Weights of a small transformer language model.
Size: 15 layers, width 160, 2 heads of 64 (1 for keys and values), MLP 640 SiLU, vocabulary 2048, 4.66M parameters.
Architecture: RMSNorm before each block, rotary positions, no biases in attention or MLP, untied embeddings, normalized queries and keys.
Training: a variant of Muon for these matrices, 310M tokens, 9458 steps.
Each number is 500 + 25 x the weight over its row's rms, rounded and kept within 0 to 999. Layers, rows and columns count from 0. Numbers have three digits each. The size before them is the row's rms in percent of the matrix's.

# down: layer 11 MLP down (transposed), 640x160, rms 0.305, rows 464-483, columns 0-159
# up: layer 11 MLP up, 640x160, rms 0.197, rows 465-484, columns 0-159
down464 104:454489498492534524469466425435453509467485540512523511473469454530519531521486525485512492491539509460504512481525539505449503510483481504550518480514499463528444514512514513473513450477499513506495479474516494492528487532516506523486539492501511521482464532468520512494481470450521497503532472445506495497482483497511505519449466472501481464461504470459465501542491476516507478521506508481543519502498459541514491518495486479496488511523502491488514518493489509501471503516477479
up465 098:540493502466480537504497450463513536489522480485484475492538490513449513500496485514503540463512525524508513494504501483484504482483499548499487500479499453539497515491487472531529507493456494506476512469462504507518475479498430499495502495503501464495444486514484506503506485488524508442514543471530538505493463498541478493499474548501516492526497532535500502501489507507477502497528509518542481495479491514521461472543459521465563516500512456516459523502513503500570489501470441
down465 096:496492506465455482518492530525444526543479501434516487501511484483473492479509506494515510510499521510504481497502556485508442494483484509453505462510545505466501491536540500462527486488513447472473539511498486495487521547431522520484471481498530516516484512520512524456505542471511509491550484492519523445543486518473493536535479491475478500492491576468491495506509479522452513491489535469482523519520486545487476495487513492477480488479507483499515514498505490514527496478514489
up466 096:492478513528447490478469490506496495491506491536532491486524525463518467499513442503535514470482467521527508509509547478522499476500519504473468513503479463489481488513476564497554466528475514450489500489465525507525515532512490477481510497510481462484499502510475531487509481503474518449530479472526495509524478544490483516534496504550473511553504502492535524513493519531524505530487466501484496516526494507512511527514438485446535517549465452473531494544494523468499490496466498
down466 096:459488510498535451501473506470462474469488542479486526495481520519565514538511480482487501518496481479517509558548532523537483501508520515533478504493508474495467502513509526496505490509489538484503479519461473469520497530508524508478525521435515530513489504541533516502461477510533491488450476492504550491490483484489508493492536474467510501524479508475477527545471507502475540489522492501508487511457485525470532500531521427448526498490485505488493470510488531533524540469512526
up467 088:522451494474510512500501447488512526506503504518476511506459530497500501457506506502514474574459572462491519465522502522482515474477531488503487489488491505521554502504502485481490468500479521501535475529487517464515502479454489507483477529529463493483508497453498543451506495522509500473471465494470487484535484504495563495494505474524469473506507507467512481489501518544470453459493463484552472475501541522470500519520514524531494515510544524486489467502493497535530476475472498
down467 105:496513540504492480504518530477457482474491485521534504508454497504493497492492496500488512472491465527486466528510510468519523507491447545531522500492479457534513476534503480511500495507486498513510443521502510454479512542513523499505510481484504510554536522497491475480510480496532517524549500487446564509472542473514487514526528527471518499506502517472470468560484410527499547499491516495489473505483498554485519496507459487509474500449511488538499511487502516472547507515492512
up468 095:548509535458463520492481504443494494495533489486490477505515507488505496487506500516471526493486483498473492491486487536468499502461458515513538486449486505481489429529522463523490508496470511525473482476496544547490523492483462501484480510490523558475495517516445491474521443532475540518505497498506488492532508548545504485455506529456523495530494525508495503508478521463468499490501540424531515491541511462531498497493481495508514466494527517502488490514522465518488514526474494
down468 091:554466526505533485505497517526482486537452495507479492538537504483506517493486452501523497503458507488500507476477554500499521469513535505484501526502525549522523525477546514553502454505515505464551520490484477482493530478529495502492483505478480461494506486486504485469510493499535468489559481509480513507450484496511478482523514522471485485497471463526533518488494492492473479517459496552481523501477487545494526510484514513551485495520468484458517495479486527522535435488561483
up469 103:512540529522470525470486538535467539512525509493497495458482550513498485468488505511518460495503475518514524447469507471527475505439485550533504501521525489561543467503504493489478527494508497528495509491468530458497531498471438502487532480500505544562477520540474516542502499521460511457486502532463502494505487471520520489527500473518531511533508496495485515497478512482517493489534535520516482483496539511501531501548499477493487506494484493477518458490509497534527511479451488
down469 107:464478486545495502529515465534532518527525539461535514495522464523462514516470494486507545459469518502523530497541543494534506488478531505514480497516481454497478499525499517546470494500499508498524486503494482498470467478509550512500475491528492517462484470512514467553487479488502562549493493506538495537518518517502519480505448498440488525547481509525507525473506498484467519488521514463498522506524503502489545466480520513496525485500494522532567490449513487527509518510511513
up470 105:552502527500508509507502533525477466503480526495510512498481483469498544529480539487501479474509512477507461514519481498506528512466491499483485513485506507485469557501490510450501494456516476463538499493500548454512458472544487517480484522529527501549509481535442452514480548484527518512523496491517497515494545534527540476483528463497512485481506523541506510502438473508511476507505445474501491495517535480453511485492532528554493492522488510518492476522488498533517456496499539
down470 108:489528502462464510508482511495494506495503477539548501510514534501560483495504481521487489520501433533506541432531515542509514490526511549494516458501464503503533489538505493531477511495464497507481564466496454497474475471511519482469513531499464481499494505580496520509470493493482502506488452545490493475505529469468465494486534486528518515526500508492489524522482495460489460545504500537489493537514509454520524534477484490498509484476491481478512457501458500481509500498490501
up471 100:528476473470525461510501513478507431498482523487481495501495479521482482538476514529499498489501526477488516513477516523470519502479507512470505486508524491518480533535496497442478498482477552469489521478462480561498494482478512444517516515516531451522496480498502529534494520520488512495492553423491495506498475581535517480491493488535476519533546459519483513504502508499535484517535533489515528473554507505467536501513471477516495484540504520488536494466505500488492477522505499
down471 104:478496473489483514529491560469535513529491525539505524537537511512478496500513469471505466562487525462450482510470489496465506482505475517503479477478516530496514477517525473510515479467472485477522501503513484469462535506492485497508522586512482528515488513502496473486512473515533497484512458515498512451460483495515493509479529484450492526476527511484491493507459470487521550528512503514565526510524523513479536507505542558516531499504498487555485510512489480512527491479461487
up472 091:465519529514502530490467543531499504487546524521494526516498474472514486503477493499513473478458510459512485490524476500526463523517535547479482497480484454503494554511462555460498480456579493502503473510489489512526472510459534499554507497481522460483486488479495480497474528497506491504523477532494478504492501507449528490491499465473522488488543504530513490499467493478495489504491491492508488478515491489559534476484511513521451546486472513482443486527520481465535521469527521
down472 097:495485491479487464524493469477482484530507492493515504482456464526496529509540554496496468554547497522495529514546492551477515511526467480517522498519525508435468462478542501520531517538509531494510491496470445498502495529484526518436491520488526532460470513494492548479491473522486522487480464493480524477491479524503479546514466469506472491516447518487502512493503446530508486478515512471484479496504522523478500541503466502452538472510529480487483501483490508534500519501519509
up473 097:535500550437462513506504494529512501523516499460479473488494546497568495502508461525482519523478520453522510472505498461514507483452531498493506496521484481515479464519446589488461531518491482485520524500438501511489497480481510515509519462516513509513528506486482469505504506479460477547486503521502518489502469482508514511516489544510469495539538488492502488502500482479495487516512498481545483483513487537511478519488531489478458472470492528492525522523464515524509563489538503
down473 100:515507533452505464474496452495481501520508498518458494529480486509523496514490511512477510505541483525500460508471441469530512460546567474507486507471499521517501477474458477514497514521536512536516476432469514490489517492491486505473500508489482523487523526489497505532513484501466459576550476503471498478474482457517543509467506510511508475481509522515490473517474502520518504466535494534517508546454545535495505485494514506465527481485513510496521482463465517495476453496512494
up474 087:528504538498524522503478507472487506495516488474512510532457460480492515504516482518504482513486482483538503530500517512515519456502483513535485454545582460532533507471489511485457445488475514472531516488464476468510439501500495525469515506510499523489516531502479459479489515447460486466524510471496512485503479548510447521456511508513515476533455530522507517484513544522511488494520472501519496515506490505481481532464476504548496491463528507483530505462493503497457488499458513
down474 091:482483516485530503487541499498459523485544523511472472524488495502539495503505501490527461486520478507485529476541502501514498517503499501515500471467457527456519471527520449485530511461518467488503488503507510476502510469477462441480438507487469513510524496511499496462518529521514509539475440504502486544511484439454524520480475485513508546499506504446502442498503510508510492527504539521478446526492475526468471502547471478479508497504525502523470458540503533492478512507505513
up475 108:546532498507478482505485490483524461479515476470527494492549489532471534438495469516485472483537484496486484524510484503486481545501509458495479539520485520499497546516500510527501509479517507484525511527490552514519461512503524507514446462511505492523494456494552502488493509515485476491511532536451541547527518509487530454522514485529514479490547495492533485504528513495559479503533512541504509496500529499466508516553504491490495495475535513509473512528546486497546543548484514
down475 115:492486493500514464493499537481529472491511495505497507489511515489504512518491483485509502507560542494475510463486479491533487521507465487513512512502472524466496517544516479493481455509530539479522511490524501528526544521501493493448472504518562479464520455494491524494503507524517495494495505475483577514502522471476503417506511512522460490512502531475523499474501507476550487479494546530511470485515477554490453540482515502485509539495513482546473487566508524519484484532464511
up476 105:493487540465522493520509513521534431509493523504458502484482478508512518454509515472465476567484500496498472477496528505492525490461492461487505496466481497484498480547509522492489489499505491545509471490514486494509504535467490468507490495507569519567517442500480499512478483493503543476518486499473493512479445481454492503496555508516520518482521469513543521501507529491477506516552515476503507519485471498490510525531485505494501461540494515440500491527536516487488441485469475
down476 098:510535485519502492501492496480532508448491507506492488458476523512463518490462534505465468509459513522507517508515465522512553496491491513547543492525488501519489490455520501498529507485517539495507537495445530568443531470479477459516500484504456485480506477478480528500527523451497440490495494490509517477508538544474489500493479467502470499501526485545488470530483496481527530529514469521535497515472515479471511498473537462541502512507518490549500498495489464497465528491528487
up477 093:532476525477483446503472504491505496513503483508511475483508530508511518496505558526511508532495496503519509514488488498497483538501509512491497473498466493512510488487447496513474505483516499519582496499464449486538532499493465507498492475555478485538496507523534531485474499529488455456498549538479500508517466506463495492565492503535523531457480488469508480484476514499475508527511486566496512550468516508503524496445460523473498486551529491515521551501474515476518480483515502
down477 086:533502497501477492499491487566434504481517534533525530485506492507482516507457486496500482495509522511476483481499422526484543478557509507493509485501511507486483464497514454505524521479508478490481498541485499554519514485482542513537517471531478525534488540483475498502507466506471436508499541472489514531464471510470550517479474497442505462485484536470523481503483483503496514491514497489479586489512516504514521528520533509490499521514511503535495500484524518503459504501485509
up478 106:504502522571494538528475513509474533541510509504493426476511482522481497509532459493562481525505507497441475473501472475465476513478441525484474450500542491506431509507492477503470487501498486541499514496511535513518519528526525504462471487509487561507489467464487491520477548473440493493495513491508520528496510529492476461510467473512508479505484483489503500520501527467498491529486485490512456480515517523486498495503522476472487516487500524495524472518523532493467468524505488
down478 098:531490494488514525445544536527518517527530466494482501536517500494506529550544533492521504472559487521477524525497513560515475566486494491519497461507504487462510509494504477498464491450469476494473535506510472494497506491505490472495502525473486537476487477539524487514477481513486519546473468477510514492553490492525487501511514528524491542441497472455498525547463521491477497500480513507475493496524469482470478518482539511536492475512506502537517513507442510469489514508536491
up479 108:470487530507515505515530473514492482502529506500505456506496487495496492527556442515512473479530454445514521466538499502467502506514465509529490509447490515449499508528470454466475499474517467479502519520504447500493502487514506450533532509473517531492491489537473484512505504502505492428555469480506510513467489517504514494497504487528506503511459529519487451522505512536512492528532505495536502496483513482518512462531464532468472463517513475501514486443523478513495512487447468
down479 111:471516495470510471515505527488540494479509484524455516511503494537509474508487478510444516483503465487519489465481462479484521484511502555474494463492502514492512483521493506468522491501464482486551511509522466511514463498526572520463446496459472524479531476516489463506502525529495539471461480509494523441482515516519531462510494481485482482472465505501478496501520496505505497510542454504518437514526502491522469488502451492492516452524485493440507498492470502545474503494471466
up480 094:495537504445490525496503468511482490472499510468496497500495489512513531517509457517520461497497485502526508545499468514453510536471516517531544505499542579483461488478523481516498481508491490524501519519524499501494523519460504457506521488530509475493530506519507511528501456501490516452483556484533489493523505493500477472451516479532492524524461532515472508510492542488501472509456510510459490529538462506539505504547447485469508531495507482510506498493487516497456446541447499
down480 100:495459477515499434513517483494482516467519489537461560534490466462502511475517481497477521512496479559519515453457527498453545481466498527439518514460500497487504503492482471517485480533476544492498547496513465494497432476477506523518472509527491455491522458543505519491502517503504551496533455476496502485497498476544514493491501485522491492523478511520511504508489492504499454506473494508455522508507466492463485518508514482495467528506492504483463524473538479469526498521495506
up481 101:490535456522489525484502463500517495522527518508502479452476526481465540494486464484481485420489512534535515518461500464507526535473528491497547500526490517496510495521517504495491503475505521526500505506521473515482455535503492456506481481497509483505472505539478527469492523538470505453511489485507498512500467553456469477526507508489493510534499494535504520548570503505509499519478466478493456492506456549460541494501514510496477467484495547517450481512485473509493470489467514
down481 101:500542456526519496577551495500512517484533500505478515529503511449521493478505488507469469514454486543472486522438462495505521459518493491500451462533487483489444501507499496498515466494466523528503481506519510501511524518495520513489528508462458493499516514513512497497518484531492506464493463525506518497475543461513497445472493517499505525537489495515472483490493472494500474499533540558551555529509510476482487471510535485514508507481476476517545491479466528513517516508529476
up482 106:491486475501460520476501578486528507533504469500508485514534544502516477473468541531520478523504513499515459518516511504502553472509508477499484509489478514527553502508500470551483488514461503522504494510479478506513538494477485493496467489485506475515515452555508496495498493527495473499490531500494490503509507498449480512507507525550575515469474501534485508511455472525525490538489441452490477487492516470471505540506508473447512517533552524484475489505493532486502510480512543
down482 095:551512481474476448504536487502492491481496527506434503490462524492529535494501487462492506543517482487496530479532518403537517507474516519530506517489510528481500493503506514477500506456524538535511512537502519493503525487494488495502546479477475518483460483510463465474471485551577473481513498490526477470507532454520518480545497515528507511506499521502493549568496510498477491522485460492502448498486485502498482514501488485499506527504481540475501529518514487518505488489507512
up483 102:542447480515489545524487523511525499482568490487537478491535520515526479489504504526516483497513496529517492507527509453510464581527502480518481500457459551482509528501472502499457520511487492509492496508475513464487535517512519496507498537497505482496503438499483527502510481505518507519510536514497510521518490481497476453510454481521538515507536503513529498467555490436524491510495474464506474481522531493474511536502472478495551490486484470473496507528492509494498563536494481
down483 093:538478493490519518493521536529541485509489463483520536483521529522524487450548529476498485502478500528456457519497542492514472486510469488478531542548506498506467540512555502476466514517525515466543454476515546507465502521495530503475487509470488480509480518523451531500465520474510493499462463473518514528501505468499497511475458526522492498519495536532487526527508476507528522505517471528497415508508532507506474489456530492496503515485487500458485499514525474513490498473483486
up484 098:537443460566475465449492486502521447504500509509515471493496461508512487522515443482510503525463542535524494486527493488503494563437534504504509500526512525481481492478477512497506519506531484517498502516483494463515521485516533492536475500489507541516491475504500484511469502484523495509533481531499495560526511521512525529499487513530503488510459448488478504520528493498528544493507510521539422459513505484486498478474485494480497500541515488495476465545464509510503478489514462